config.yaml
num_hidden_layers: 13
hidden_size: 256
num_attention_heads: 4
num_key_value_heads: 4
head_dim: 64
intermediate_size: 1024
vocab_size: 8192
hidden_act: "squared_relu"
norm: "rmsnorm"
norm_place: "pre"
norm_eps: 1e-07
positions: "rope"
rope_theta: 1020.0
rope_fraction: 0.5
qk_norm: true
attn_scale: 0.125
bias: "none"
tie_word_embeddings: "early"
parallel_block: false
extras: ["local attention windows", "gated attention", "value embeddings", "hashed n-gram embeddings", "capped logits"]
init: "normal"
init_std_qkv: 0.0256
init_std_o: 0.0
init_std_up: 0.0256
init_std_down: 0.0
optimizer: "muon_variant"
learning_rate: 0.0125
beta1: 0.9
weight_decay: 0.0084
lr_head: 0.0106
max_grad_norm: 1.0
warmup_steps: 114
schedule: "wsd"
decay_fraction: 0.697
decay_shape: "linear"
final_lr_fraction: 0.0
batch_tokens: 32768
max_seq_len: 1024
doc_mask: true
train_tokens: 299300000
max_steps: 9134
dataset: "wikipedia_en"
Each number is 200 + 30 x the weight over its row's rms, rounded and kept within 0 to 999. Layers, rows and columns count from 0. The size before them is the row's rms in percent of the matrix's.

# layer 6 MLP up, 1024x256, rms 0.155, rows 0-108, columns 64-127
091,188,206,238,199,166,191,204,192,195,237,188,185,138,184,242,225,164,149,193,180,230,184,190,216,237,129,189,195,250,184,186,143,128,169,254,204,245,260,249,223,208,226,213,136,129,236,190,220,209,194,165,192,225,217,204,207,130,184,197,225,220,244,223,207
076,212,195,169,188,206,170,197,192,151,223,222,228,203,173,169,161,209,232,189,200,165,176,225,161,257,212,173,241,212,105,236,195,218,174,210,194,188,221,150,160,164,212,241,241,187,204,190,170,197,172,203,224,223,187,224,228,248,178,215,155,221,208,201,245
103,168,199,130,200,248,135,212,186,151,190,217,214,158,227,208,198,200,195,172,195,207,158,223,237,176,187,190,198,214,184,195,215,168,173,223,216,191,219,154,177,218,203,258,173,193,183,171,219,163,176,210,220,215,223,197,174,182,216,169,212,248,218,215,230
100,244,175,242,172,201,219,260,162,214,210,169,236,178,211,217,240,210,192,210,196,202,193,244,190,236,201,214,222,211,189,190,244,181,184,174,202,247,186,241,188,159,114,232,223,156,227,185,200,257,164,175,131,217,183,214,197,203,163,228,222,216,224,181,170
104,219,196,181,170,203,199,168,194,216,189,182,170,232,159,230,225,187,199,170,164,175,233,197,185,196,148,203,296,200,162,223,196,142,247,200,192,171,195,167,237,180,220,179,218,192,199,206,192,148,155,223,180,193,194,264,145,175,189,217,217,176,115,242,194
092,209,195,235,220,214,240,237,233,259,184,222,157,223,169,205,232,212,213,220,239,190,168,164,209,259,207,200,185,222,207,169,210,189,211,265,246,229,181,191,238,160,203,231,210,238,266,162,230,210,201,236,209,205,173,199,206,211,197,177,171,221,222,222,161
108,151,189,188,190,195,241,185,206,198,172,198,185,225,248,199,232,227,156,201,205,205,157,216,186,205,233,220,231,161,187,219,198,213,225,176,198,207,173,177,158,201,218,188,179,201,196,221,214,154,266,195,168,148,167,221,191,198,242,233,263,218,191,209,221
106,182,190,239,245,252,166,165,188,193,246,189,163,191,180,214,244,197,229,158,229,236,210,230,198,218,203,114,203,218,219,160,211,214,142,181,224,211,184,159,191,153,197,168,181,248,210,152,256,199,220,183,183,176,145,175,239,237,227,197,233,129,182,211,212
100,199,173,227,221,192,168,182,180,198,183,261,190,179,225,221,223,157,226,186,206,188,235,196,215,160,203,215,179,172,184,157,187,143,223,216,187,231,187,161,146,251,197,228,246,163,198,238,196,217,179,131,150,254,214,188,179,265,193,253,158,188,184,206,188
100,183,227,217,203,181,205,237,198,181,235,225,158,215,171,151,195,233,172,188,216,226,192,195,173,211,188,154,262,199,181,207,159,149,194,186,219,216,181,158,169,221,224,219,229,150,142,212,197,196,248,243,245,140,211,139,218,221,160,176,189,213,212,166,185
100,212,224,221,188,215,156,199,244,184,181,201,216,247,180,240,210,184,191,186,232,191,255,171,210,220,180,224,156,193,188,223,213,222,199,201,271,152,201,239,217,177,202,168,214,169,176,187,227,195,183,193,199,219,156,244,257,240,226,251,215,193,99,196,224
099,195,227,148,210,244,201,165,120,190,218,229,219,186,243,197,215,187,254,207,200,216,230,199,149,149,189,202,217,242,175,174,150,237,214,185,149,193,224,233,198,235,157,204,241,205,267,191,217,145,156,234,212,203,266,244,207,218,182,219,182,180,170,175,194
101,215,159,241,251,174,238,214,191,194,155,245,220,222,200,203,244,228,213,248,219,214,166,197,170,235,169,205,178,153,189,231,218,211,188,194,208,188,214,129,201,267,243,213,206,204,199,179,221,241,185,197,197,207,172,207,231,209,214,164,172,207,191,237,243
096,203,137,215,208,165,257,197,201,208,173,188,246,225,195,179,184,188,209,181,155,182,215,171,179,205,202,167,229,267,182,209,197,225,241,216,211,184,202,178,191,239,243,195,226,156,168,162,207,193,191,165,235,187,185,234,205,246,157,232,186,174,173,215,203
089,142,198,225,174,214,265,211,203,171,189,229,206,261,196,187,184,232,230,234,246,153,157,169,193,219,159,263,210,176,178,198,208,265,201,205,242,204,147,266,242,209,138,198,176,170,163,161,197,226,194,170,225,156,202,236,178,211,210,181,234,191,179,243,231
099,201,244,198,186,207,230,182,223,211,243,198,188,233,187,247,202,179,199,244,167,166,242,171,214,196,203,191,261,224,180,204,212,175,175,199,215,211,210,208,211,148,191,181,182,264,214,210,213,196,192,199,238,224,197,250,209,220,254,180,230,142,256,147,154
102,233,185,243,219,212,213,166,136,229,183,218,229,183,203,212,173,203,182,246,166,171,200,264,228,156,190,205,263,258,218,223,182,245,240,159,205,194,211,244,146,175,185,220,227,191,209,170,233,195,157,216,148,234,203,172,192,219,192,194,200,151,204,233,251
101,173,186,201,196,170,218,246,195,215,248,201,208,91,131,206,185,186,241,203,187,220,210,248,175,175,191,170,205,179,192,229,224,193,186,153,223,196,191,201,158,208,192,177,192,177,165,194,195,244,242,238,168,183,209,204,108,250,204,213,217,124,204,164,221
103,254,212,261,201,267,192,192,150,180,237,200,174,179,171,237,203,208,168,250,193,211,209,181,201,190,200,219,205,244,208,220,213,292,157,224,199,165,193,201,228,194,198,219,211,201,214,205,156,193,199,216,194,191,205,247,223,219,157,192,251,178,202,204,194
087,246,200,188,169,153,223,213,223,165,213,204,243,178,149,146,156,213,197,158,208,135,175,254,206,159,191,185,228,178,140,210,218,202,207,140,179,188,191,164,196,189,174,138,235,214,181,213,196,164,212,197,177,173,191,205,164,158,151,160,174,177,223,215,194
105,248,214,191,203,202,256,243,214,172,147,220,234,236,179,180,225,200,192,178,166,202,157,199,190,218,177,200,126,175,153,187,190,174,200,229,207,227,228,161,159,215,150,215,223,222,238,187,234,184,211,179,199,147,200,190,214,174,266,167,197,214,242,237,179
112,218,155,204,168,244,246,117,178,235,219,206,202,198,237,237,245,246,259,238,233,165,159,214,245,164,223,196,192,182,231,178,184,173,156,206,205,164,177,218,200,233,193,251,250,221,225,206,158,261,169,223,164,186,236,196,172,252,173,205,237,121,165,202,190
103,151,207,198,213,192,226,146,211,219,180,211,157,223,198,182,185,219,239,241,233,175,216,208,238,216,230,177,193,214,228,239,171,176,159,182,228,198,239,190,216,202,199,213,203,219,218,215,234,149,186,189,157,185,177,193,214,213,229,182,209,171,170,209,242
109,245,251,216,208,186,208,123,149,230,227,240,172,227,227,221,234,215,151,211,176,182,202,229,147,217,215,232,191,229,191,195,192,170,213,137,217,159,163,191,218,183,159,191,205,208,219,186,178,207,189,210,198,207,164,202,207,186,189,157,176,180,213,236,117
103,174,188,192,232,177,168,156,199,171,222,238,191,201,206,165,159,205,240,143,213,170,167,179,261,204,174,129,208,278,207,255,165,234,208,203,190,247,285,223,176,189,186,192,207,213,192,223,274,177,212,198,219,201,133,206,186,194,210,202,247,155,158,171,222
099,157,198,185,242,202,248,242,212,237,139,218,194,252,176,129,186,179,238,204,149,178,187,212,209,192,144,208,209,160,201,181,213,177,192,210,195,234,277,230,156,153,174,174,211,245,198,240,145,254,195,182,171,249,203,207,183,209,234,152,191,229,156,190,161
101,181,209,201,184,236,201,212,183,203,149,174,177,216,231,209,222,191,231,251,227,138,226,196,155,220,246,177,171,200,179,225,166,217,243,246,169,172,187,176,158,229,213,261,230,214,155,246,190,196,210,189,176,199,157,185,170,220,146,213,224,183,195,216,153
090,205,180,207,184,180,234,202,136,245,174,178,194,203,265,233,218,208,180,191,168,188,185,212,197,217,182,187,167,146,215,222,243,185,168,244,199,201,229,203,209,223,174,223,209,220,205,162,154,141,240,111,169,192,138,227,244,169,219,198,215,174,248,194,197
110,218,201,234,213,196,218,178,190,225,179,182,181,240,170,234,158,184,249,176,229,222,196,193,172,164,209,231,186,200,246,252,201,182,229,203,212,203,168,185,199,195,184,208,208,192,211,236,149,207,223,229,221,158,202,198,193,196,127,162,199,216,236,166,171
094,214,217,129,230,193,250,230,230,202,191,202,248,210,197,269,224,163,186,214,219,142,217,204,217,228,183,214,152,208,167,272,181,200,258,193,226,231,202,208,191,198,161,194,204,250,214,164,226,154,162,173,200,201,190,179,210,220,240,209,191,262,240,203,208
100,205,128,223,229,224,185,233,163,255,154,163,179,226,212,191,182,192,221,199,154,231,145,183,241,178,172,232,198,222,226,183,208,228,185,137,202,166,175,180,190,205,160,215,198,183,198,98,209,217,239,174,199,285,189,178,210,177,236,195,250,239,232,213,235
090,183,207,178,181,186,194,190,189,165,224,265,239,147,195,201,221,221,178,181,160,215,221,191,222,190,205,197,195,165,159,154,144,212,204,199,209,223,169,234,174,190,214,183,211,221,206,190,243,234,216,197,188,224,287,224,211,221,184,224,194,165,178,231,209
090,222,198,234,201,154,150,184,222,205,173,234,163,193,205,252,215,201,237,185,195,229,233,176,265,211,206,192,211,169,230,211,244,231,211,234,201,204,219,208,236,176,196,247,189,192,196,271,176,200,178,195,183,221,180,201,254,215,171,197,210,186,164,203,183
096,199,238,188,306,230,174,164,228,206,156,185,190,147,146,234,176,238,179,200,191,195,199,209,177,196,168,212,213,160,218,147,223,175,165,177,183,204,199,216,203,171,215,171,249,159,218,175,155,139,227,217,195,171,185,188,192,184,180,204,168,224,226,212,235
112,215,243,244,211,180,215,193,181,186,188,217,172,189,194,183,128,167,192,172,219,196,165,227,178,167,156,217,230,244,171,100,271,268,202,234,224,187,195,233,183,164,223,144,191,238,217,217,228,198,215,185,226,177,194,149,210,196,223,182,201,223,192,183,262
098,125,193,183,168,220,172,232,179,228,196,184,197,250,150,175,181,209,180,229,243,204,199,215,157,197,152,160,278,222,184,172,205,218,163,240,171,202,188,158,162,196,152,222,198,126,256,178,226,230,217,191,184,186,177,189,191,219,155,182,248,197,212,226,245
109,198,214,178,231,249,203,196,257,221,243,202,224,187,148,251,163,216,168,196,156,148,218,207,189,165,156,200,145,191,211,191,212,221,213,225,136,178,167,184,209,189,224,254,150,215,197,205,214,220,195,205,188,186,172,203,196,220,201,156,218,196,195,191,170
098,219,214,205,192,175,226,227,236,175,192,201,203,213,213,155,232,175,181,229,200,197,195,205,217,210,215,221,220,173,206,237,166,229,227,226,212,152,162,239,278,255,162,196,153,165,243,184,221,253,126,221,157,182,187,194,143,254,198,145,189,167,182,190,179
111,147,153,211,242,226,233,174,252,176,186,222,193,171,255,173,188,211,233,220,198,202,216,201,222,186,150,202,202,178,170,238,201,133,182,180,136,182,174,178,224,271,189,166,186,234,203,181,198,237,249,234,174,218,164,184,187,116,194,182,167,221,238,202,260
114,227,165,184,152,182,216,178,166,210,217,218,161,170,211,197,220,224,196,206,234,185,205,172,151,193,181,200,213,194,217,217,213,206,185,227,157,285,226,169,220,219,205,165,197,197,171,169,232,240,191,215,143,213,160,182,213,240,208,228,246,222,172,254,200
098,230,200,225,212,187,210,224,161,207,177,250,220,264,190,183,240,237,232,182,185,190,201,181,164,226,195,187,162,197,165,175,210,196,191,158,190,170,238,209,114,212,240,227,185,163,219,152,187,155,206,163,199,198,171,220,183,188,164,131,180,233,166,227,186
095,220,242,175,207,222,196,161,181,256,277,281,191,226,198,253,179,182,196,210,180,238,168,206,252,186,214,252,240,239,219,198,179,143,245,142,182,190,237,204,221,221,201,213,187,265,177,202,176,147,229,240,212,228,197,173,157,219,231,177,193,167,174,178,230
076,169,169,155,178,176,190,245,165,160,207,184,270,199,186,201,190,222,192,196,186,221,171,222,230,150,157,179,191,256,173,269,165,204,186,211,216,175,242,239,215,190,141,223,140,191,199,158,262,252,216,236,199,215,225,216,167,181,192,190,183,202,220,193,203
099,181,227,234,195,207,179,255,259,200,215,222,221,200,193,259,230,216,207,125,203,176,192,135,167,174,238,161,133,239,201,154,216,239,201,191,165,181,143,215,227,215,160,163,225,177,183,182,215,182,184,192,225,231,157,208,203,218,183,194,239,193,241,210,155
100,129,186,191,148,232,210,244,223,230,188,202,194,236,194,215,220,235,225,205,230,176,225,210,191,249,226,208,214,198,228,222,196,186,225,175,197,187,198,205,242,256,244,236,260,166,183,181,210,200,204,150,236,249,154,196,235,217,143,182,213,159,186,219,191
095,249,209,242,224,179,145,228,239,251,216,227,217,238,175,246,220,169,249,221,164,287,142,184,199,193,212,171,224,208,198,181,204,147,218,216,209,215,207,216,227,172,197,229,194,191,167,188,177,199,184,130,177,210,165,191,207,182,196,228,213,231,170,185,163
114,166,258,204,197,233,195,223,167,205,209,212,195,200,164,210,222,246,170,164,165,167,208,229,179,156,236,184,211,218,228,154,219,247,187,217,136,236,196,165,165,182,190,190,148,191,190,191,196,193,173,202,183,196,152,197,189,162,201,210,213,180,217,160,235
127,173,206,184,222,259,187,161,180,195,189,204,178,185,161,187,210,181,223,225,171,146,180,225,240,162,192,188,151,212,236,194,209,236,201,159,136,214,234,160,228,197,159,254,196,218,180,184,229,210,215,239,193,185,174,232,216,184,176,183,172,203,204,152,182
102,211,187,178,206,130,225,183,242,192,167,239,226,213,233,191,190,226,237,172,171,196,246,165,250,208,233,224,182,227,175,178,188,260,228,224,210,239,181,204,181,198,205,185,169,231,207,189,189,196,226,228,199,201,165,160,210,188,212,186,172,191,190,198,219
097,164,236,248,209,279,233,196,171,200,219,177,170,271,226,238,200,222,223,190,203,218,176,186,227,230,218,198,237,214,228,251,181,140,168,145,177,214,211,176,208,189,199,166,175,220,154,227,227,216,226,163,200,184,197,258,192,172,168,190,184,216,148,202,205
100,201,221,203,173,150,221,168,219,164,231,178,148,212,211,230,232,210,204,182,193,143,185,207,181,161,197,177,218,174,166,178,188,233,221,225,233,126,188,220,152,209,180,250,160,199,198,166,173,171,171,284,212,192,203,218,188,174,230,145,184,165,204,175,238
103,142,237,182,195,227,144,214,170,227,283,193,227,237,247,245,243,219,181,180,224,229,196,221,186,228,211,162,153,211,188,245,174,231,255,214,222,173,208,187,183,175,204,174,205,150,201,209,179,189,215,201,242,197,179,155,183,192,212,159,236,190,216,168,212
106,180,210,205,208,207,226,220,196,207,233,189,205,154,217,185,246,225,175,158,240,167,188,223,172,187,208,179,217,230,224,198,196,214,165,155,135,233,254,156,172,196,224,197,177,152,259,191,195,168,233,205,169,208,209,212,181,154,216,167,241,221,218,250,223
107,204,171,210,171,213,188,193,228,217,177,238,261,192,193,215,214,207,145,174,196,182,242,164,201,214,234,105,216,177,167,194,206,262,242,240,195,194,203,231,218,238,212,201,205,175,215,183,179,212,170,171,184,235,191,217,203,162,143,153,196,211,261,228,234
100,230,198,211,216,116,190,223,222,194,195,209,181,171,210,191,211,197,228,189,201,189,196,192,214,184,267,220,233,198,162,234,156,206,261,188,196,188,207,194,197,182,273,212,171,141,211,224,162,213,128,235,166,210,185,222,212,232,207,246,193,196,237,206,198
100,177,197,155,214,154,176,189,247,188,212,191,209,180,193,217,169,211,214,207,176,191,150,201,134,226,201,241,166,253,221,232,197,217,205,160,165,169,174,182,238,162,152,158,178,216,212,192,179,210,153,232,196,195,209,201,242,213,247,252,196,211,241,174,167
107,194,151,147,215,196,193,179,175,235,238,188,135,183,219,162,197,172,190,230,212,219,152,202,185,238,225,218,198,218,218,177,171,247,203,186,201,182,189,163,206,233,197,226,187,167,177,227,183,139,175,226,269,178,190,241,150,212,231,171,193,206,194,216,237
108,234,169,230,232,225,221,229,204,197,172,202,200,169,200,171,184,189,177,157,217,195,165,187,234,207,146,172,231,220,140,163,223,207,188,223,157,184,164,222,246,161,195,217,199,157,205,187,169,196,173,182,241,180,203,231,227,222,208,207,226,195,219,235,243
099,186,180,183,147,235,243,191,245,205,223,133,187,203,147,210,222,156,206,173,205,182,204,206,159,219,157,196,223,174,204,190,190,247,187,201,192,187,170,209,210,235,180,198,173,198,179,228,193,197,250,167,238,177,272,219,135,251,245,241,168,219,204,188,221
086,162,151,181,294,223,197,166,192,143,258,162,202,175,181,193,184,226,212,244,183,204,215,242,217,203,237,261,248,186,192,216,241,180,201,188,234,200,212,224,211,188,253,216,190,162,185,183,198,206,181,190,171,210,161,249,174,204,165,212,240,214,241,256,149
094,250,225,206,221,271,201,164,138,170,125,208,199,203,235,222,208,180,257,205,195,166,183,229,181,226,207,231,173,167,155,193,155,195,191,145,213,250,181,224,195,240,201,193,235,164,225,241,159,217,180,169,197,196,168,242,205,163,176,161,205,234,185,162,175
102,164,186,176,233,189,154,214,232,229,201,162,222,275,152,178,241,201,192,209,239,230,223,234,198,240,217,147,158,196,207,214,247,217,201,156,209,170,258,193,230,176,205,218,264,207,193,233,197,138,189,153,181,218,186,151,211,223,252,240,192,167,235,167,228
108,189,244,178,171,225,228,179,180,149,178,241,271,158,190,203,161,214,256,162,206,217,155,137,197,225,213,241,194,222,175,230,247,135,243,265,169,195,119,195,207,228,247,170,240,151,209,257,201,242,150,141,222,211,140,180,183,200,191,264,150,191,201,253,181
103,185,219,207,196,206,215,242,218,187,174,171,202,214,213,179,224,207,190,207,214,183,243,216,228,162,151,186,181,253,184,223,231,198,213,171,203,190,223,209,211,213,169,200,201,185,217,171,189,210,191,195,225,232,184,201,223,177,265,201,190,173,172,146,261
094,206,193,238,187,171,217,160,194,229,148,168,168,221,220,168,231,195,210,157,263,213,222,178,135,168,225,196,110,147,228,202,234,261,235,181,199,149,259,177,167,194,219,201,226,186,195,253,180,237,226,194,187,221,199,243,179,167,207,232,176,217,204,188,243
108,165,262,169,161,201,236,210,191,184,208,215,245,239,182,187,218,181,195,200,219,179,160,195,146,301,244,183,232,213,215,172,243,170,160,220,222,201,220,180,163,217,175,189,164,155,190,154,222,151,180,179,168,187,213,210,124,209,229,185,213,190,147,226,221
095,198,166,150,182,169,189,178,200,157,201,179,177,222,194,254,208,241,207,296,222,186,214,170,191,201,193,174,179,164,196,146,227,123,183,165,213,166,201,195,168,224,245,199,162,196,212,228,221,194,199,207,159,204,192,142,224,200,193,238,211,205,233,266,230
097,186,183,197,157,193,169,197,179,196,182,240,197,185,225,241,164,236,176,199,188,147,217,232,231,211,178,209,224,175,182,184,266,185,202,190,120,191,178,189,208,197,226,196,176,185,165,194,161,212,203,232,186,237,240,273,205,152,247,202,186,188,203,203,208
110,205,176,227,206,232,205,208,195,196,169,217,269,224,256,193,223,193,196,181,174,196,197,154,181,238,220,226,192,158,194,230,241,132,207,224,260,185,196,185,244,188,167,253,247,157,211,218,184,197,187,213,192,225,145,205,190,190,244,179,151,193,191,229,184
109,227,178,219,204,270,140,206,236,207,188,207,185,223,201,176,272,231,171,200,222,164,227,166,153,219,223,211,177,224,173,197,177,247,179,201,258,224,230,168,265,221,156,213,177,211,235,175,226,202,183,155,189,166,219,210,175,212,162,231,195,168,190,205,202
104,203,140,210,235,171,216,167,236,226,149,184,278,237,175,198,268,242,178,217,176,238,175,163,186,250,200,226,190,170,199,167,216,195,165,244,240,250,220,195,188,183,216,154,238,216,172,169,209,224,221,189,200,269,197,224,187,201,172,151,219,192,237,169,191
095,193,175,124,228,228,235,225,203,211,169,173,187,221,265,194,208,234,188,221,209,172,213,171,212,231,194,253,218,185,184,199,220,174,219,156,178,234,179,194,211,183,208,243,196,177,165,204,195,227,177,192,232,176,215,190,207,204,188,152,238,159,210,149,213
104,153,181,165,222,175,177,178,199,224,166,252,172,197,170,211,227,231,185,190,207,238,214,174,190,154,140,199,259,227,240,228,205,145,231,152,227,154,203,205,204,225,199,177,164,188,221,182,200,270,182,206,164,206,238,157,210,218,220,138,187,182,196,207,147
093,253,207,257,197,249,157,215,193,214,203,252,133,191,249,240,188,213,196,165,224,209,151,203,222,175,212,171,228,210,255,196,238,199,256,193,180,197,187,274,189,196,164,164,224,265,214,228,194,205,188,161,251,245,161,253,228,235,181,158,164,161,193,195,173
119,224,153,207,212,230,208,208,163,186,222,227,150,178,194,223,195,210,215,146,274,202,200,190,179,170,233,248,148,277,220,229,249,185,176,214,184,139,211,189,219,181,213,192,249,211,196,202,220,190,239,171,250,178,166,163,182,232,173,197,191,199,179,128,140
095,202,192,197,172,149,191,228,174,248,149,179,220,178,164,220,188,192,221,237,189,185,176,208,130,178,210,154,172,183,194,197,220,248,216,255,260,219,288,162,145,186,167,251,163,252,207,226,257,160,182,199,197,237,218,160,210,230,207,186,145,210,183,203,216
102,217,209,242,227,195,171,190,187,223,150,204,223,218,168,213,214,218,165,262,187,188,165,193,177,161,188,267,237,223,289,219,182,213,193,208,166,196,169,231,215,231,208,181,181,161,205,222,222,198,224,185,227,190,225,210,228,208,267,188,211,212,164,190,214
104,206,200,207,190,193,203,152,227,204,174,230,228,209,180,165,187,187,202,204,184,152,210,208,190,220,242,174,172,157,152,211,224,215,157,229,198,232,232,196,183,251,190,263,267,178,239,273,148,176,192,225,260,218,214,245,208,187,185,196,187,212,208,129,169
109,190,184,192,159,166,205,172,206,208,188,205,156,157,219,242,285,188,277,174,242,178,254,211,201,176,220,227,216,228,251,256,225,216,185,156,168,232,195,180,205,221,141,170,164,171,216,191,196,224,212,197,150,180,209,170,216,236,196,219,225,214,161,164,157
095,171,185,160,200,167,204,190,217,204,198,287,200,206,182,211,173,182,254,222,154,185,150,158,175,213,216,219,224,174,254,194,196,212,190,175,248,157,188,225,221,244,186,211,174,196,204,198,205,224,238,184,223,205,194,282,237,194,207,191,186,209,181,202,157
096,186,175,169,206,232,216,197,225,187,161,156,161,163,207,181,199,228,149,227,179,195,226,170,200,263,222,217,179,230,182,231,203,197,272,198,201,261,213,223,183,185,204,155,186,127,237,230,224,197,200,201,173,206,199,227,202,254,231,179,151,221,179,234,201
093,202,208,253,258,154,216,213,184,215,215,162,250,222,141,220,227,205,187,245,251,240,222,172,190,228,199,183,152,175,213,195,275,185,237,217,172,214,206,157,146,210,224,168,207,230,200,212,187,179,177,217,222,188,180,182,163,198,154,249,213,220,236,212,200
107,196,173,225,173,145,210,197,202,172,205,242,233,207,211,170,200,217,241,197,177,208,175,200,213,251,202,178,128,166,155,163,251,239,205,226,194,184,182,203,154,207,211,192,195,130,191,270,196,173,187,183,164,284,218,197,210,195,179,177,225,236,202,164,163
107,186,159,245,159,241,136,206,213,189,274,226,145,178,211,217,210,144,238,143,169,170,207,183,194,182,210,193,205,233,195,249,187,217,172,197,162,239,248,178,184,222,189,202,159,208,188,196,181,206,196,228,215,243,233,167,200,213,185,204,189,232,154,160,163
102,155,211,169,234,231,223,200,208,198,179,214,196,168,205,246,272,190,181,195,201,148,165,176,218,230,194,220,161,224,184,240,235,246,168,187,193,210,175,226,165,185,225,234,187,176,153,233,196,183,239,219,203,236,129,251,238,164,253,206,164,195,177,145,179
102,197,182,236,186,177,212,220,174,184,180,190,221,191,182,224,249,266,197,183,219,164,150,230,247,236,198,271,226,185,191,186,212,256,217,237,272,183,231,189,204,211,212,222,200,191,192,189,247,199,198,201,208,182,204,253,175,216,180,239,182,224,229,206,180
101,126,190,172,226,245,167,203,186,244,191,184,208,221,222,185,157,264,202,233,266,195,217,243,221,220,266,251,174,219,185,272,202,203,215,287,155,209,218,185,193,237,236,245,176,151,213,189,255,200,166,228,159,180,233,202,205,238,188,235,179,181,182,194,178
100,167,236,198,194,181,266,146,192,165,172,259,177,178,182,234,187,174,175,200,220,199,269,194,218,133,179,235,194,164,213,196,150,230,199,206,172,217,201,191,173,202,156,184,159,179,233,201,205,211,160,190,255,213,196,162,194,156,169,182,168,193,148,173,203
097,241,206,201,189,172,132,219,191,218,224,242,145,160,207,185,161,213,198,211,185,210,179,161,199,215,205,203,228,212,182,184,204,232,248,161,186,159,217,155,216,211,179,180,224,181,195,238,204,217,223,218,170,175,181,168,237,209,228,200,176,144,205,226,183
109,227,259,207,204,224,243,199,180,220,199,267,198,207,223,219,176,155,200,220,196,206,251,183,263,179,225,205,177,214,151,156,177,201,200,213,217,230,213,215,178,190,223,175,249,181,212,223,188,178,253,218,151,217,129,270,206,143,188,217,201,160,204,127,202
108,165,242,213,153,172,163,196,168,209,202,253,178,172,168,242,189,186,203,227,198,193,231,170,163,201,237,205,247,196,170,175,232,189,183,238,208,251,194,180,177,203,153,167,195,218,212,183,238,249,175,141,190,177,179,269,191,166,210,148,145,187,200,199,196
099,149,211,239,151,217,172,210,154,217,184,204,247,155,236,152,236,198,196,181,223,218,170,259,199,185,177,146,243,179,164,180,167,178,175,184,177,198,219,186,181,153,190,210,252,176,209,145,168,191,201,191,187,145,207,158,249,204,193,184,271,194,169,227,205
106,144,192,210,222,180,248,211,195,181,238,202,217,211,159,172,155,135,138,183,199,223,180,168,250,217,224,236,174,158,174,205,211,243,210,181,174,176,175,209,153,205,227,171,238,224,202,186,161,202,254,195,212,194,193,225,256,208,190,184,238,251,206,201,204
106,160,190,182,157,202,221,205,195,218,214,189,181,202,221,213,229,186,152,222,253,176,195,171,174,239,194,181,195,158,173,210,140,247,247,166,204,190,199,302,273,218,179,229,141,205,181,254,157,151,236,203,240,219,212,191,229,192,173,275,147,160,192,221,211
096,195,196,171,153,246,184,187,197,243,207,153,229,209,208,234,233,196,231,179,258,175,157,192,191,207,206,228,192,206,182,202,176,182,182,150,197,131,229,172,168,188,157,203,222,211,213,191,221,176,192,179,224,229,167,234,203,224,153,210,171,198,178,240,193
112,243,223,186,172,165,202,188,210,174,238,159,217,262,150,156,239,248,187,181,241,251,174,201,140,199,223,192,144,253,218,191,174,210,232,211,265,186,198,187,191,190,130,227,196,191,221,159,254,159,186,205,239,218,191,251,196,215,174,233,174,139,215,226,178
102,182,150,251,172,212,201,155,199,178,218,161,246,221,196,226,201,170,181,206,192,187,187,172,110,145,194,196,182,219,180,196,133,199,180,207,230,179,137,167,165,232,186,220,139,223,208,239,203,211,157,209,200,182,189,140,140,169,159,195,184,174,227,166,268
102,198,159,220,232,203,225,166,186,238,233,211,183,106,220,199,176,259,222,179,139,216,234,199,187,193,232,201,203,185,161,229,164,234,196,210,188,175,135,198,155,190,237,219,174,205,217,163,203,239,211,171,269,210,199,206,202,181,214,163,218,212,223,245,220
095,210,228,236,209,210,275,210,276,177,192,188,199,177,191,186,190,189,201,206,195,176,173,261,185,233,203,161,198,173,231,268,158,197,164,216,176,221,225,192,203,177,258,229,215,236,187,215,195,190,222,152,195,250,175,201,223,182,187,232,121,228,189,141,192
102,158,199,237,227,235,238,220,198,194,222,220,203,212,170,192,220,160,167,215,152,227,206,239,234,164,168,179,193,213,201,227,197,197,180,215,224,244,132,163,210,201,202,185,162,219,173,223,249,232,152,232,156,183,179,172,190,242,218,218,203,206,151,194,241
098,217,207,227,223,208,214,228,207,239,169,182,214,251,188,198,161,185,209,189,191,180,190,275,200,219,210,202,249,220,199,187,172,178,233,176,236,173,258,197,193,234,244,185,220,201,181,173,201,231,164,217,200,235,177,226,261,169,204,154,148,201,226,224,192
102,215,198,167,245,211,241,220,210,187,205,257,211,217,200,198,213,236,206,192,213,154,197,173,144,269,205,247,186,213,216,179,240,185,163,203,182,198,147,265,235,190,195,212,185,161,187,190,188,149,189,190,194,201,192,179,193,195,205,152,200,187,202,175,242
095,216,237,250,212,219,217,262,230,175,171,185,215,222,188,207,225,197,224,258,208,220,151,205,241,136,236,175,211,179,175,203,206,245,245,210,187,196,170,228,200,169,215,187,191,131,144,186,216,187,174,169,219,199,198,162,196,126,215,154,192,229,236,144,217
099,202,209,260,201,228,192,175,179,211,218,221,226,251,159,200,214,173,184,164,185,214,181,252,178,234,170,194,208,208,168,223,134,182,179,238,216,235,192,195,211,175,185,171,198,234,167,190,219,195,257,188,246,227,211,232,95,221,218,177,251,187,221,183,161
106,200,188,227,213,215,199,199,219,190,206,160,171,215,171,213,179,180,216,217,125,185,167,226,177,247,238,212,149,195,199,127,176,215,185,220,189,184,193,203,147,225,208,204,205,180,264,232,189,167,182,230,207,208,271,228,185,155,233,170,196,180,231,211,199
092,256,212,193,192,181,244,179,226,237,223,177,198,188,195,236,211,202,241,214,213,222,149,204,130,169,192,139,171,260,198,183,244,251,182,205,190,158,220,158,239,242,232,178,224,233,169,220,166,227,207,197,195,213,188,156,220,224,162,188,219,166,197,227,170
107,168,178,239,206,228,167,208,209,188,185,181,134,198,188,155,263,188,205,182,210,142,183,248,190,209,205,227,188,171,155,173,181,196,208,156,153,209,196,191,274,131,217,187,135,195,195,177,258,206,269,169,173,220,155,175,219,188,220,183,229,183,206,137,207
099,187,158,223,246,211,234,145,194,208,218,164,222,192,210,241,196,254,225,174,202,195,217,212,160,231,184,222,170,176,202,189,147,212,129,175,209,193,180,202,173,174,179,176,271,226,153,204,170,192,195,210,197,244,198,168,184,226,228,130,169,185,212,175,218
103,191,211,184,242,182,197,234,143,175,231,161,211,208,179,283,239,163,193,191,222,167,182,222,166,246,195,225,180,190,187,165,186,202,214,168,254,129,190,160,218,194,244,208,194,169,136,193,220,207,247,161,206,190,153,248,165,161,246,184,198,258,212,229,186